python train.py --num_attention_heads=4 --intermediate_size=320 --norm_place="pre" --init_std_o=0.0435 --init_std_down=0.0 --warmup_steps=484
Each number is 200 + 40 x the weight over its row's rms, rounded and kept within 0 to 999. Layers, rows and columns count from 0. The size before them is the row's rms in percent of the matrix's.

# layer 5 MLP gate, 320x128, rms 0.0971, rows 209-227, columns 0-127
073,128,212,247,213,199,226,122,172,145,240,253,118,216,255,210,239,172,143,210,243,174,204,231,221,191,214,172,200,193,214,230,202,223,131,183,187,191,276,164,230,175,229,205,183,193,167,243,233,206,176,218,178,196,190,213,195,159,186,250,217,253,250,173,277,181,208,222,208,251,207,221,117,206,228,239,170,228,223,206,300,200,269,218,253,190,154,169,190,245,196,131,227,191,176,240,229,131,235,193,227,172,237,284,253,203,226,178,251,312,257,139,195,181,190,213,130,213,227,130,262,286,198,174,204,183,195,103,191
087,207,228,275,212,145,79,216,145,227,184,240,143,125,257,168,214,242,133,186,186,210,193,268,235,192,164,190,187,235,193,134,172,176,205,159,212,146,157,188,164,186,256,235,218,240,175,192,211,278,187,135,192,153,230,233,180,132,235,227,179,175,290,258,240,118,211,227,182,182,203,194,252,250,238,196,188,171,215,238,169,154,309,198,230,188,203,218,219,240,192,171,216,172,169,195,173,197,199,179,229,281,158,196,181,275,180,184,167,166,263,222,185,241,140,208,162,182,158,204,196,255,184,250,188,160,270,133,221
094,150,239,169,253,180,192,255,210,203,242,187,143,114,253,227,177,235,200,258,202,217,217,236,144,189,229,186,134,261,172,210,259,232,249,182,175,245,237,206,218,164,264,192,205,178,195,143,154,187,95,171,197,233,163,178,145,178,242,241,211,227,148,183,243,172,203,185,196,130,243,248,250,233,224,160,158,238,245,249,198,303,211,249,136,195,189,206,182,113,217,186,248,156,148,231,216,219,188,254,162,207,230,121,142,232,225,164,224,176,235,207,189,149,238,192,250,230,196,206,240,223,325,221,192,191,206,246,204
114,262,224,231,208,189,149,218,198,165,213,159,269,167,259,278,191,244,252,204,205,237,177,233,211,301,163,176,151,201,174,225,234,156,245,234,224,202,178,239,202,154,113,208,150,174,202,186,153,176,196,200,216,241,202,175,229,201,215,177,247,219,161,218,226,195,159,241,200,176,229,156,248,201,134,174,152,227,221,238,242,217,138,205,200,176,187,222,237,196,209,84,249,263,104,180,177,269,185,267,228,310,259,207,163,180,270,182,179,162,219,256,139,117,212,193,189,206,187,231,183,148,225,244,260,184,195,156,177
113,273,176,168,197,238,213,197,196,237,211,217,130,213,182,231,207,204,199,169,187,140,154,186,248,227,235,216,264,219,219,234,244,189,280,219,249,158,200,254,187,183,232,220,276,237,193,221,161,238,214,245,173,232,219,120,203,225,149,128,174,182,122,166,256,175,121,203,252,218,215,151,225,107,218,127,153,198,186,203,321,189,225,213,209,200,148,136,154,235,146,134,154,229,189,187,166,226,193,221,180,257,180,191,235,175,255,262,251,190,165,194,203,139,245,252,205,252,184,232,221,161,179,196,210,124,142,199,245
096,192,178,230,203,148,168,182,259,168,108,187,205,198,172,188,267,263,223,183,177,251,196,251,173,162,206,141,246,178,199,221,165,207,220,171,241,157,241,217,186,249,220,255,289,219,250,217,245,176,199,238,192,131,185,254,229,146,107,190,123,190,198,209,204,206,216,211,147,174,241,209,180,215,178,209,268,204,208,230,149,171,238,216,279,153,124,244,171,196,128,176,283,241,177,132,236,226,189,230,183,212,145,223,171,201,210,183,260,148,229,122,210,227,155,189,212,170,109,205,261,191,165,129,192,251,158,257,185
100,205,221,208,172,217,175,196,208,266,255,250,233,238,281,193,196,244,231,165,173,188,262,216,281,207,206,153,211,220,167,224,235,210,192,255,259,203,226,118,245,189,243,119,161,214,113,164,220,275,249,216,174,222,158,184,163,207,242,267,150,260,100,206,174,180,212,263,185,210,266,204,168,179,195,217,203,285,240,190,186,161,180,204,214,161,208,153,251,206,238,242,178,251,197,261,151,165,209,244,110,159,199,182,181,251,203,173,271,261,194,117,226,192,215,209,174,168,249,220,253,199,200,220,140,194,159,233,166
104,228,288,167,232,198,194,251,193,238,160,241,205,197,216,211,227,251,187,188,105,217,161,249,112,144,137,197,124,213,189,276,206,221,249,198,166,277,182,191,215,227,245,244,191,209,234,211,181,205,249,219,183,165,234,285,157,302,175,261,196,198,170,220,199,128,230,282,274,206,260,236,258,158,218,221,211,214,244,211,201,200,203,188,186,202,223,176,271,204,179,146,223,184,192,244,250,166,111,212,274,225,179,279,227,200,169,228,226,187,223,200,145,188,133,139,209,135,175,222,160,190,257,210,185,202,224,209,181
114,160,131,196,235,210,228,247,219,188,209,142,250,183,235,173,70,179,150,257,183,107,199,203,154,244,122,213,145,250,209,274,200,256,205,205,234,177,235,162,169,137,207,253,237,189,203,205,194,240,214,178,225,244,198,185,125,194,173,198,176,218,190,212,235,185,276,220,219,103,261,188,246,271,194,162,157,167,150,277,197,257,208,222,183,208,161,233,231,183,178,170,200,199,231,191,164,243,184,213,225,195,148,206,132,233,170,195,189,231,328,211,193,171,202,164,245,183,246,267,193,212,142,163,246,189,218,189,168
103,278,187,198,227,228,215,190,168,241,229,233,188,182,179,197,211,255,235,120,216,205,179,231,157,187,143,153,203,163,235,106,150,213,197,141,174,172,192,211,202,199,208,248,248,141,256,201,221,216,267,56,144,201,212,188,182,245,236,169,159,149,158,189,191,175,153,182,180,189,252,189,215,120,159,213,262,236,181,241,233,211,171,183,222,145,143,117,116,147,183,179,244,219,229,171,158,239,148,232,201,207,208,178,197,192,188,169,192,147,146,175,239,259,202,202,273,224,169,194,237,180,273,198,169,213,245,147,287
098,142,208,74,229,251,175,225,261,181,235,231,152,260,204,130,223,228,110,141,209,196,188,221,228,227,177,194,169,135,256,134,197,266,245,133,144,182,288,225,188,182,233,166,149,216,160,178,286,193,233,268,167,252,199,259,195,212,201,237,169,167,164,227,208,222,178,207,162,250,231,190,139,222,207,278,187,271,200,180,229,225,154,225,262,224,181,208,207,210,226,210,200,204,248,241,180,181,202,191,182,184,139,201,194,186,197,184,260,189,198,193,241,180,170,255,219,114,244,178,201,199,252,205,86,206,197,223,229
103,198,227,214,220,246,214,150,201,185,177,233,157,243,265,244,231,224,233,202,223,139,160,180,201,211,196,233,158,194,245,126,209,206,230,139,230,194,266,196,230,169,205,182,215,203,177,165,155,234,213,284,187,253,206,151,166,226,157,199,178,199,173,161,273,203,185,158,212,223,242,171,129,189,159,180,152,179,212,186,272,228,202,189,241,191,274,171,123,166,207,86,310,232,183,212,196,198,241,209,243,224,212,268,192,181,213,167,263,138,160,161,106,118,123,192,220,218,201,214,188,148,171,287,143,178,214,239,238
122,211,208,178,221,216,187,244,209,204,237,258,126,205,199,187,214,200,208,119,174,175,208,238,192,196,236,229,186,165,159,241,212,255,229,187,306,190,184,201,133,162,163,317,262,202,143,200,247,169,259,148,186,243,199,165,231,160,163,196,175,198,183,194,217,171,217,209,226,169,109,139,193,164,181,157,171,187,172,244,186,228,229,223,269,200,170,178,199,166,156,251,236,200,214,213,161,182,161,282,205,235,220,253,107,206,224,121,193,100,218,204,171,139,150,241,268,172,199,161,273,157,162,166,252,243,203,146,169
105,208,126,207,274,176,134,265,190,186,190,153,224,154,193,196,213,139,238,181,161,116,208,229,245,253,161,160,234,217,232,190,197,212,191,199,194,246,191,231,123,171,214,199,227,134,225,178,143,244,169,190,213,175,222,248,162,178,198,237,215,150,134,219,168,188,266,222,305,105,189,202,230,145,243,230,172,146,149,240,271,240,233,240,226,248,129,226,175,164,257,180,221,195,200,232,261,243,223,284,172,248,184,156,120,246,129,230,198,227,246,178,199,191,242,159,223,270,206,206,212,174,172,181,236,157,201,216,210
108,212,187,179,188,194,171,260,226,100,217,150,168,160,171,231,175,231,193,289,184,253,251,238,183,238,252,110,206,143,168,206,276,226,220,198,162,162,205,274,229,140,230,206,202,259,270,204,172,214,176,217,164,135,174,157,185,218,225,192,149,120,204,227,210,159,212,281,171,196,231,213,253,206,208,181,284,219,220,305,216,224,200,148,227,170,178,228,255,202,114,146,279,148,251,177,160,215,202,248,232,213,189,201,152,229,164,209,279,220,218,230,222,209,198,227,169,223,195,196,178,207,292,232,171,222,212,201,238
081,142,279,215,266,195,152,153,207,157,185,150,179,180,205,215,189,258,208,281,189,199,175,226,251,211,197,229,156,175,193,180,245,240,179,194,191,149,199,188,221,242,250,289,174,199,186,194,193,201,240,193,166,304,128,203,207,175,181,136,248,210,179,127,297,191,209,254,213,162,272,176,217,105,191,200,157,165,147,244,255,216,217,146,183,197,133,220,231,154,186,145,220,227,183,255,164,185,198,190,241,222,193,176,112,283,238,222,231,247,288,224,190,229,229,222,169,152,146,172,217,261,217,164,209,176,191,244,222
083,212,278,246,160,254,84,182,225,170,161,212,240,134,249,208,196,186,230,240,188,191,179,219,198,179,231,241,203,213,225,207,197,215,182,151,215,177,229,193,231,213,234,187,219,258,184,207,228,207,201,244,194,208,206,221,234,181,238,257,187,266,216,166,200,128,135,276,198,166,183,198,164,170,155,128,157,166,184,145,231,256,201,218,260,244,153,180,198,181,113,209,280,152,131,165,161,194,273,260,257,209,135,199,162,141,219,197,236,155,226,210,187,104,119,227,178,169,173,171,210,276,157,270,167,149,187,179,225
094,192,215,159,248,200,198,206,202,180,210,174,175,274,184,230,189,219,212,224,124,229,186,248,138,168,177,168,199,201,115,249,255,313,242,219,138,227,206,217,163,146,246,203,158,275,171,194,214,286,231,299,169,257,226,192,200,229,170,230,162,122,242,146,159,140,294,168,178,237,243,252,170,184,148,216,209,218,239,170,179,190,186,226,186,199,232,196,151,236,135,210,154,159,182,235,143,234,204,195,209,151,247,180,196,231,145,210,177,294,190,181,160,210,148,196,194,167,230,197,172,171,196,141,278,234,247,167,210
100,163,159,141,204,149,258,238,245,251,251,216,179,228,153,255,154,219,214,264,214,208,158,182,213,195,141,227,105,236,230,229,261,202,239,173,209,212,186,150,206,210,242,171,188,189,209,189,257,183,247,159,228,126,118,189,115,231,241,188,212,247,223,226,293,212,293,195,230,257,247,172,225,131,220,181,155,229,182,177,200,246,207,249,142,165,214,248,214,221,266,183,187,188,122,215,167,151,232,184,209,195,159,168,201,300,170,158,255,245,199,181,130,246,198,174,265,203,180,258,182,170,251,164,181,203,178,183,209
# layer 5 MLP up, 320x128, rms 0.0871, rows 209-226, columns 0-127
089,148,167,176,184,178,200,238,232,240,218,170,137,194,203,172,201,167,262,206,146,212,199,238,210,211,181,134,156,204,190,225,195,160,200,267,213,151,173,204,180,180,120,217,295,212,293,177,114,208,249,166,202,182,256,127,122,198,137,187,215,139,136,166,186,241,242,225,228,217,176,129,207,188,215,177,233,269,236,172,186,267,139,200,198,151,184,224,196,191,171,186,226,190,225,180,216,253,177,246,138,224,168,262,156,238,135,205,180,260,214,222,226,167,256,166,212,210,279,185,254,205,229,96,229,128,213,182,249
092,190,174,187,152,244,186,241,183,178,224,166,204,195,203,212,166,158,92,211,134,149,172,191,209,185,215,113,193,242,146,137,261,214,162,189,170,233,137,261,183,199,149,195,178,119,187,214,216,162,165,164,237,190,225,177,173,128,191,241,196,233,263,234,206,234,234,155,211,140,134,208,135,187,212,283,165,193,267,264,112,180,231,212,207,249,219,237,224,245,223,275,221,235,263,174,195,158,217,220,174,311,172,201,163,237,210,243,184,200,256,218,236,171,272,164,168,216,224,220,170,133,220,180,214,182,174,251,238
092,185,172,213,232,229,200,244,171,209,196,149,174,193,254,224,183,197,189,234,194,168,208,178,169,170,231,224,186,142,186,206,242,260,229,180,158,213,241,152,152,187,202,197,225,202,179,232,130,171,163,218,215,184,280,174,167,221,261,192,239,207,254,192,32,172,163,256,132,158,219,187,274,239,245,238,201,199,251,216,186,243,263,207,151,239,176,164,203,149,249,172,262,183,165,227,253,211,165,223,202,202,173,198,203,222,149,186,226,172,269,257,251,238,296,232,204,229,156,145,247,192,224,138,228,194,288,260,126
109,169,165,230,201,201,228,147,229,138,224,174,232,197,187,233,225,174,203,258,237,201,195,186,178,198,300,204,172,266,153,209,255,154,185,245,308,155,185,212,156,210,196,246,220,266,207,219,223,189,165,244,230,199,241,129,217,234,207,134,188,171,236,187,176,225,206,282,169,194,199,205,291,191,137,258,150,227,169,252,161,210,182,206,205,230,229,258,265,245,257,158,148,255,226,205,199,165,119,205,226,298,212,202,213,152,204,159,146,269,95,232,261,139,198,213,175,195,180,185,149,258,194,187,206,232,185,203,189
109,185,215,260,230,146,212,155,218,190,190,202,192,177,221,189,208,268,171,186,245,186,189,148,140,222,102,182,156,175,199,258,147,236,228,291,256,255,164,181,150,201,242,211,224,190,212,175,206,288,255,222,201,111,148,166,173,220,202,218,188,153,277,245,197,189,328,149,209,185,227,267,124,161,191,240,196,166,153,176,142,229,199,176,244,227,193,132,140,212,230,226,244,236,194,226,219,204,196,262,163,193,268,222,168,219,226,193,203,234,205,222,189,180,223,180,182,155,141,154,178,137,219,197,144,114,247,188,200
095,211,249,198,205,166,193,283,139,172,216,145,212,163,137,243,230,174,206,164,211,211,203,270,211,229,202,229,187,193,209,161,199,154,220,183,265,266,203,208,226,216,292,191,232,118,218,228,198,178,212,222,213,203,161,265,187,209,164,216,182,247,186,237,210,192,216,195,225,107,256,207,233,230,210,228,156,252,183,136,209,144,158,172,280,197,171,90,240,257,252,179,243,145,152,226,188,213,244,161,124,151,160,292,114,170,227,201,184,190,194,211,200,148,205,147,262,258,264,162,204,194,263,162,194,194,226,197,148
100,218,173,181,182,238,255,112,210,223,201,251,227,161,192,202,179,179,299,185,161,261,224,194,224,145,246,150,232,127,189,142,202,231,205,167,216,188,197,242,188,173,257,189,202,223,161,175,255,178,144,280,147,254,198,190,216,204,172,241,186,242,233,204,187,199,246,290,179,279,216,249,168,204,202,197,219,232,130,164,209,251,232,165,250,146,227,248,317,189,171,170,121,213,162,190,220,177,257,178,140,215,187,217,172,112,168,246,205,214,219,159,225,263,201,217,254,181,217,189,181,201,129,221,126,143,162,243,221
101,198,209,160,230,201,191,151,184,218,183,198,168,243,223,174,251,279,195,208,256,188,197,179,131,223,187,139,203,218,200,208,189,213,242,153,126,152,181,225,223,206,228,115,192,226,169,194,255,198,267,247,110,261,260,188,210,235,178,173,295,211,189,151,249,239,270,178,209,237,277,293,158,126,178,188,157,235,183,196,129,212,187,186,178,223,253,194,188,218,201,180,214,161,212,261,176,152,163,191,334,127,218,213,228,203,170,208,167,171,115,214,191,198,194,214,180,128,193,192,168,187,252,169,188,159,212,223,266
107,131,271,223,193,193,187,209,176,172,267,260,218,137,237,185,174,234,234,231,195,217,210,193,156,149,230,192,233,95,161,209,206,196,190,216,203,182,161,120,192,238,188,223,162,232,185,146,162,221,224,206,196,195,156,174,255,177,267,182,204,224,210,217,248,176,160,157,92,198,159,113,182,222,127,207,184,174,197,213,164,180,183,215,214,250,258,241,225,104,242,188,185,278,198,100,181,202,230,227,186,246,207,178,127,124,201,169,169,233,154,226,240,231,147,229,202,286,118,162,215,201,174,249,178,230,175,249,210
101,214,159,210,191,168,207,226,254,259,211,243,181,192,177,158,227,187,223,186,115,196,159,207,178,288,225,179,211,182,215,138,188,217,158,162,222,217,208,209,219,201,228,149,197,128,276,173,240,174,237,206,232,209,182,178,201,173,255,184,149,240,174,129,170,268,216,243,243,223,57,173,203,177,239,187,218,169,192,218,244,185,227,200,207,199,183,236,218,207,171,197,199,220,206,196,166,136,288,250,158,236,304,144,237,238,250,155,259,236,198,186,222,245,166,207,172,116,243,201,149,130,224,92,213,191,151,259,185
100,161,146,169,144,179,221,233,141,151,243,215,202,162,200,257,167,119,202,165,178,290,225,174,213,126,238,288,229,221,183,230,227,223,181,150,325,209,198,193,113,200,211,224,201,199,190,239,165,183,173,205,220,166,208,226,257,227,170,200,121,167,140,255,218,212,192,184,221,275,172,255,132,132,204,179,198,158,223,189,213,235,143,188,248,200,178,244,249,173,306,252,208,174,173,186,266,228,231,224,187,221,201,236,242,161,190,274,209,249,193,174,224,173,141,160,171,204,225,228,180,287,197,226,210,232,220,189,161
089,154,269,190,208,174,217,256,242,254,232,144,217,175,189,158,191,241,201,152,170,203,158,176,139,240,182,205,201,202,162,206,183,263,238,263,193,130,181,258,200,199,233,218,197,274,213,215,216,131,222,190,228,180,185,206,270,157,247,226,236,192,278,146,184,170,156,220,217,191,214,222,252,113,250,137,219,192,201,233,178,261,312,250,180,253,181,254,232,203,211,160,207,152,175,159,216,233,182,222,224,283,176,261,246,194,231,168,268,223,242,204,297,215,254,186,192,192,232,181,207,202,163,138,213,300,162,212,147
106,186,176,220,187,256,145,185,193,187,163,148,169,196,161,119,219,217,226,214,196,233,251,192,190,260,254,165,269,185,238,226,216,168,169,229,215,179,272,268,245,174,235,188,212,249,266,180,213,231,100,251,211,126,164,159,231,158,135,242,206,191,242,230,266,123,173,222,187,181,239,169,163,188,216,197,186,314,234,222,178,215,276,192,177,185,192,264,204,203,151,129,208,277,226,154,198,90,198,202,134,204,116,273,222,160,214,229,214,233,200,177,132,214,154,249,188,198,197,196,203,210,219,181,221,198,189,214,227
109,157,171,226,191,245,230,252,232,230,202,208,194,156,198,179,219,260,225,163,148,200,154,271,180,199,154,220,220,199,206,194,212,205,287,260,262,241,215,210,193,184,226,125,180,165,228,219,172,183,210,210,204,185,184,196,218,180,229,236,202,196,269,313,150,173,194,229,228,178,204,217,241,192,181,281,112,219,228,116,193,272,169,145,247,244,120,216,182,201,199,122,229,85,227,199,174,198,222,196,269,204,206,221,220,185,288,217,167,185,178,169,111,138,196,141,214,121,197,216,173,128,189,211,188,250,220,148,222
103,188,166,163,176,171,191,209,224,228,215,137,166,149,261,214,208,137,190,193,144,231,216,209,138,269,212,152,128,183,134,226,279,267,199,161,109,188,201,201,247,181,203,215,236,216,212,209,177,219,268,256,182,139,212,257,224,215,208,192,189,178,273,257,140,236,167,239,193,190,266,226,215,186,203,178,236,222,148,232,204,281,246,117,239,233,167,156,257,250,184,145,271,203,217,148,210,160,182,195,171,152,213,195,170,199,194,195,156,185,173,195,168,211,235,210,192,134,217,174,222,140,219,156,68,118,209,206,203
084,274,118,138,250,152,193,220,258,262,238,152,193,193,128,213,181,248,133,185,216,232,196,229,259,204,140,209,173,248,195,179,193,178,221,243,211,205,159,183,181,191,186,182,140,235,170,186,211,300,195,168,185,159,226,217,169,214,170,179,180,189,178,230,195,233,211,213,158,187,219,231,262,205,217,200,183,243,162,249,121,215,140,218,202,189,233,204,139,198,171,278,133,89,250,181,204,216,185,175,201,127,180,187,282,206,130,203,167,187,134,237,173,237,253,179,199,88,183,210,159,173,241,132,120,184,187,183,215
084,139,263,208,244,145,210,185,229,250,196,196,157,223,165,243,183,218,211,203,208,212,260,205,175,169,244,159,229,169,225,262,234,153,138,150,222,223,167,171,228,238,189,199,212,226,208,179,169,200,236,283,153,185,304,217,142,245,204,152,171,147,227,173,270,193,145,211,189,187,206,125,185,224,242,173,246,176,221,145,232,164,186,202,150,180,239,230,121,227,64,225,263,160,236,259,184,192,212,226,295,269,184,214,200,135,245,190,123,141,192,170,202,155,209,217,169,248,168,153,183,222,136,218,177,185,201,195,179
100,145,253,197,221,222,205,177,313,163,196,168,199,242,122,226,212,194,267,197,229,192,193,239,238,220,250,197,231,232,204,157,192,248,186,234,176,205,241,176,225,219,240,264,269,240,213,123,170,178,182,256,190,173,231,231,176,193,153,234,156,232,222,140,161,238,231,218,236,207,170,176,237,259,205,135,221,228,243,191,159,201,299,204,294,168,174,251,194,211,198,208,210,217,113,183,180,109,263,210,223,198,164,307,202,227,183,232,243,183,114,174,252,179,215,226,173,213,159,199,190,227,151,267,148,162,215,259,169
# layer 5 MLP down (transposed), 320x128, rms 0.066, rows 209-226, columns 0-127
083,200,232,234,197,211,311,112,200,216,193,180,227,183,191,204,187,213,199,259,146,235,194,193,168,208,189,209,204,212,146,219,194,239,160,189,180,186,282,182,255,231,281,197,188,240,182,210,170,160,242,219,185,194,104,223,192,210,216,219,252,184,222,224,255,179,174,252,181,323,269,189,201,212,190,243,231,166,164,196,181,194,225,161,232,206,148,193,209,132,195,125,164,243,198,192,232,129,193,180,233,244,258,196,178,182,236,235,226,222,179,232,209,215,127,301,92,267,203,181,201,205,114,272,203,235,279,216,204
095,230,191,221,180,147,143,178,200,301,213,179,242,156,177,209,247,233,180,226,272,218,212,196,87,211,183,231,216,230,153,165,182,257,149,270,193,194,228,270,198,192,197,235,184,172,236,223,209,196,261,210,205,184,182,216,193,202,203,260,198,138,220,169,151,188,220,193,120,250,241,173,205,151,199,181,195,179,115,232,142,191,230,207,221,153,206,177,172,130,224,126,194,206,200,210,177,203,271,205,236,202,169,127,195,204,210,255,235,232,182,228,259,154,85,204,105,179,143,213,114,226,162,259,178,169,235,125,196
101,99,213,266,171,175,201,274,173,249,122,226,171,194,228,201,150,183,175,164,238,184,172,141,151,219,213,163,200,143,211,194,229,276,139,227,292,142,231,171,163,180,135,193,181,225,199,237,174,177,210,163,185,281,200,263,212,184,150,208,196,216,188,171,126,185,238,236,191,223,208,125,205,210,248,214,180,270,188,148,151,206,202,262,184,224,156,124,203,217,273,226,169,168,94,206,203,174,220,230,225,197,214,203,269,212,222,146,128,276,202,182,234,129,261,189,235,217,158,188,185,227,147,226,176,235,207,194,218
112,244,224,246,238,126,139,257,265,165,204,155,194,210,181,229,201,195,181,231,224,157,140,239,202,195,251,187,222,180,279,198,200,177,173,175,158,211,222,133,196,229,190,270,229,244,176,283,259,153,188,233,238,101,190,153,194,171,229,174,235,175,257,195,190,230,239,203,232,231,254,219,210,244,232,173,159,139,150,183,187,190,150,200,242,262,171,237,195,178,154,273,169,201,278,200,257,147,128,110,200,218,191,162,145,188,315,206,174,216,215,233,219,232,214,165,214,204,208,167,201,175,253,167,176,207,180,302,187
106,282,193,202,205,201,77,182,140,194,257,180,238,121,235,211,144,163,235,233,286,212,168,158,155,233,193,232,195,206,223,211,221,126,205,215,188,217,170,243,168,239,163,205,143,162,213,235,211,230,154,215,124,217,349,242,227,200,202,253,282,200,207,186,220,246,183,151,204,135,175,194,222,173,231,203,196,200,145,236,245,228,205,219,197,230,179,128,201,203,183,268,282,172,236,220,163,218,199,282,206,222,224,263,179,191,242,207,126,168,196,204,234,189,261,130,249,198,213,175,235,224,176,238,226,203,191,209,210
095,146,108,207,156,205,264,170,224,202,206,139,251,203,284,136,231,226,184,162,131,254,155,119,210,199,190,215,211,218,172,179,222,177,228,265,266,255,217,156,166,186,234,179,215,233,202,175,294,225,164,173,168,167,169,175,189,235,160,216,147,150,143,180,223,215,212,242,208,240,164,175,134,225,235,222,214,185,201,222,163,150,217,187,145,174,187,273,149,104,204,185,196,189,174,135,198,158,135,228,175,195,250,192,205,168,190,214,197,177,201,189,132,256,118,241,115,141,203,241,204,250,163,172,187,230,143,143,164
100,231,176,222,165,240,222,171,181,125,218,165,196,229,116,157,227,216,186,236,195,191,207,168,162,251,225,195,160,225,196,161,250,259,128,198,155,225,219,217,192,183,189,260,200,287,186,173,232,153,202,228,217,171,179,200,121,240,182,165,189,255,207,259,254,215,187,181,131,186,268,255,108,179,163,201,183,189,303,188,223,200,233,202,221,225,219,229,162,194,181,191,273,261,226,140,202,227,188,136,209,203,148,303,270,140,230,214,199,205,133,160,149,169,132,220,221,235,168,257,229,197,242,177,211,179,287,139,202
101,193,226,178,113,251,188,234,227,149,171,236,164,206,212,220,285,249,114,267,198,239,215,165,186,208,264,186,238,262,255,186,127,175,190,210,135,231,193,209,206,207,185,221,207,254,210,227,221,202,209,165,201,227,166,157,177,179,235,162,182,253,238,232,218,275,280,180,205,153,182,265,150,233,263,209,209,168,162,253,229,296,177,209,260,214,250,259,192,279,206,205,244,260,158,174,195,186,216,219,129,240,173,269,171,200,181,145,145,286,206,174,237,205,200,199,250,250,232,214,203,257,175,215,253,201,236,247,254
104,215,140,204,150,232,192,294,188,144,203,242,233,148,158,171,184,198,250,226,227,179,192,210,142,201,204,151,204,126,180,147,127,188,140,295,248,228,289,147,221,225,149,208,211,178,205,217,218,201,164,154,213,204,184,203,202,202,263,235,109,192,232,109,234,197,228,150,227,180,195,175,163,214,164,215,216,192,136,202,202,186,232,198,248,278,207,220,203,219,204,151,178,183,117,179,172,183,191,189,188,201,189,232,177,266,255,216,188,153,258,200,269,126,216,167,109,173,184,175,201,192,201,200,252,286,176,269,280
101,138,179,132,219,269,152,209,152,211,201,216,175,189,157,204,133,171,227,241,266,211,145,200,187,188,164,208,213,211,171,169,194,212,217,172,162,194,197,252,235,122,189,243,261,214,222,266,248,180,264,220,216,247,232,144,267,152,202,180,238,211,142,163,153,268,272,165,203,201,166,129,222,222,291,145,134,184,174,147,223,241,299,250,231,235,229,229,230,167,191,230,262,178,135,199,186,185,138,267,196,224,186,213,241,173,182,184,157,183,188,267,206,179,224,161,182,231,222,183,313,208,249,220,173,216,169,184,162
101,258,290,230,188,239,179,239,190,196,171,239,178,203,212,195,132,215,162,282,261,179,166,161,192,233,193,177,179,235,183,220,164,260,214,146,215,207,212,181,186,187,200,197,199,246,225,289,256,255,258,205,220,248,221,158,188,210,212,230,208,230,214,203,222,338,276,230,158,183,173,186,254,201,173,171,221,181,226,231,185,222,155,275,230,169,204,177,284,213,224,225,201,170,162,195,216,299,194,200,216,218,254,245,173,192,130,254,148,180,154,195,183,207,252,173,288,259,194,137,123,222,147,173,183,189,229,268,257
093,225,216,218,230,250,175,211,161,214,129,232,249,175,217,221,205,208,136,262,221,115,112,229,176,250,292,271,245,144,210,154,188,221,249,216,195,223,173,201,233,196,200,238,247,211,189,179,234,208,206,264,176,244,208,177,150,157,237,190,179,210,178,109,256,138,189,181,187,173,283,227,141,140,237,212,156,163,166,142,226,182,120,187,165,144,155,212,200,174,208,226,225,270,195,145,176,222,173,218,262,243,181,210,238,228,190,178,194,178,154,255,255,211,150,155,229,221,184,253,248,287,273,231,193,151,227,234,226
108,155,239,230,250,200,187,206,179,184,295,216,212,241,208,265,260,148,111,205,212,214,197,239,246,189,188,160,149,198,193,273,175,259,216,211,219,199,196,237,169,241,200,220,205,211,226,218,273,195,190,181,241,231,167,166,169,180,148,177,237,254,198,234,265,220,203,165,225,205,180,241,219,144,182,201,157,175,226,165,205,182,199,190,255,113,177,243,199,235,170,166,123,211,186,173,259,286,183,168,230,182,323,219,255,129,186,198,178,199,148,193,161,321,224,196,195,136,255,166,243,137,248,156,136,184,162,218,184
105,170,185,167,193,164,209,143,141,194,185,192,176,198,149,199,192,255,252,189,211,218,235,253,137,309,130,218,171,163,159,233,270,248,174,125,218,214,120,294,190,131,194,175,240,182,207,213,172,176,232,175,180,224,212,155,206,201,204,175,199,225,153,215,171,172,246,167,228,186,207,147,203,210,207,210,240,162,151,215,214,192,224,231,273,181,75,150,204,182,285,156,164,163,248,185,229,194,208,122,240,151,209,173,221,198,196,204,240,232,144,164,155,232,158,129,146,190,159,215,173,171,216,219,125,283,202,199,136
106,165,179,164,186,259,154,163,213,226,172,136,189,215,266,205,190,220,203,247,199,90,237,181,245,203,152,201,176,231,160,173,236,214,197,241,293,128,253,193,179,203,144,223,119,225,227,188,219,122,196,172,224,266,185,181,231,196,148,170,208,216,226,203,157,227,135,184,205,208,163,149,190,200,239,235,192,224,284,279,190,176,215,227,186,219,122,164,217,187,243,203,181,212,198,267,236,239,259,224,204,199,160,192,221,263,242,140,93,290,133,176,180,206,163,173,267,184,190,202,217,152,167,148,183,193,193,165,123
083,330,135,172,186,148,179,153,232,203,213,179,142,197,195,134,222,246,205,194,208,248,226,273,234,197,177,202,201,207,156,195,156,198,279,177,219,157,169,273,246,204,184,180,162,152,211,217,245,207,194,253,180,167,255,226,261,159,224,249,95,231,204,219,194,227,216,158,228,187,151,164,197,270,185,193,253,222,221,210,112,219,134,245,163,271,142,252,200,206,205,257,185,146,249,173,231,204,196,175,241,173,150,208,260,210,153,181,211,144,159,192,179,181,178,190,287,197,239,296,216,167,186,194,142,225,180,167,193
093,230,142,205,262,167,218,231,233,166,222,166,167,298,176,166,174,168,157,220,188,201,197,230,269,190,184,159,217,227,215,182,174,128,272,222,160,189,185,123,220,280,270,221,251,179,244,193,200,145,213,281,241,171,245,198,159,212,153,206,214,181,186,238,210,152,258,188,165,192,179,208,198,233,238,194,240,245,189,213,133,208,169,165,160,146,220,232,187,123,270,204,119,260,159,337,188,252,227,178,155,185,176,147,183,181,216,181,220,193,188,171,256,189,246,209,194,144,227,248,211,183,183,141,173,160,279,155,186
099,239,203,213,125,212,164,245,189,186,228,212,259,206,231,174,160,161,159,205,238,175,176,135,200,173,156,240,205,156,153,197,200,163,180,159,207,182,220,225,146,153,253,200,271,208,188,223,259,217,175,216,291,187,232,157,208,251,212,184,239,257,170,215,225,301,194,246,268,245,198,184,251,182,244,185,125,179,163,156,171,227,191,171,243,128,230,187,244,192,141,181,270,193,238,103,263,180,213,208,190,210,219,233,265,219,192,225,247,182,205,198,212,288,167,161,223,260,169,256,120,302,166,181,224,170,254,245,191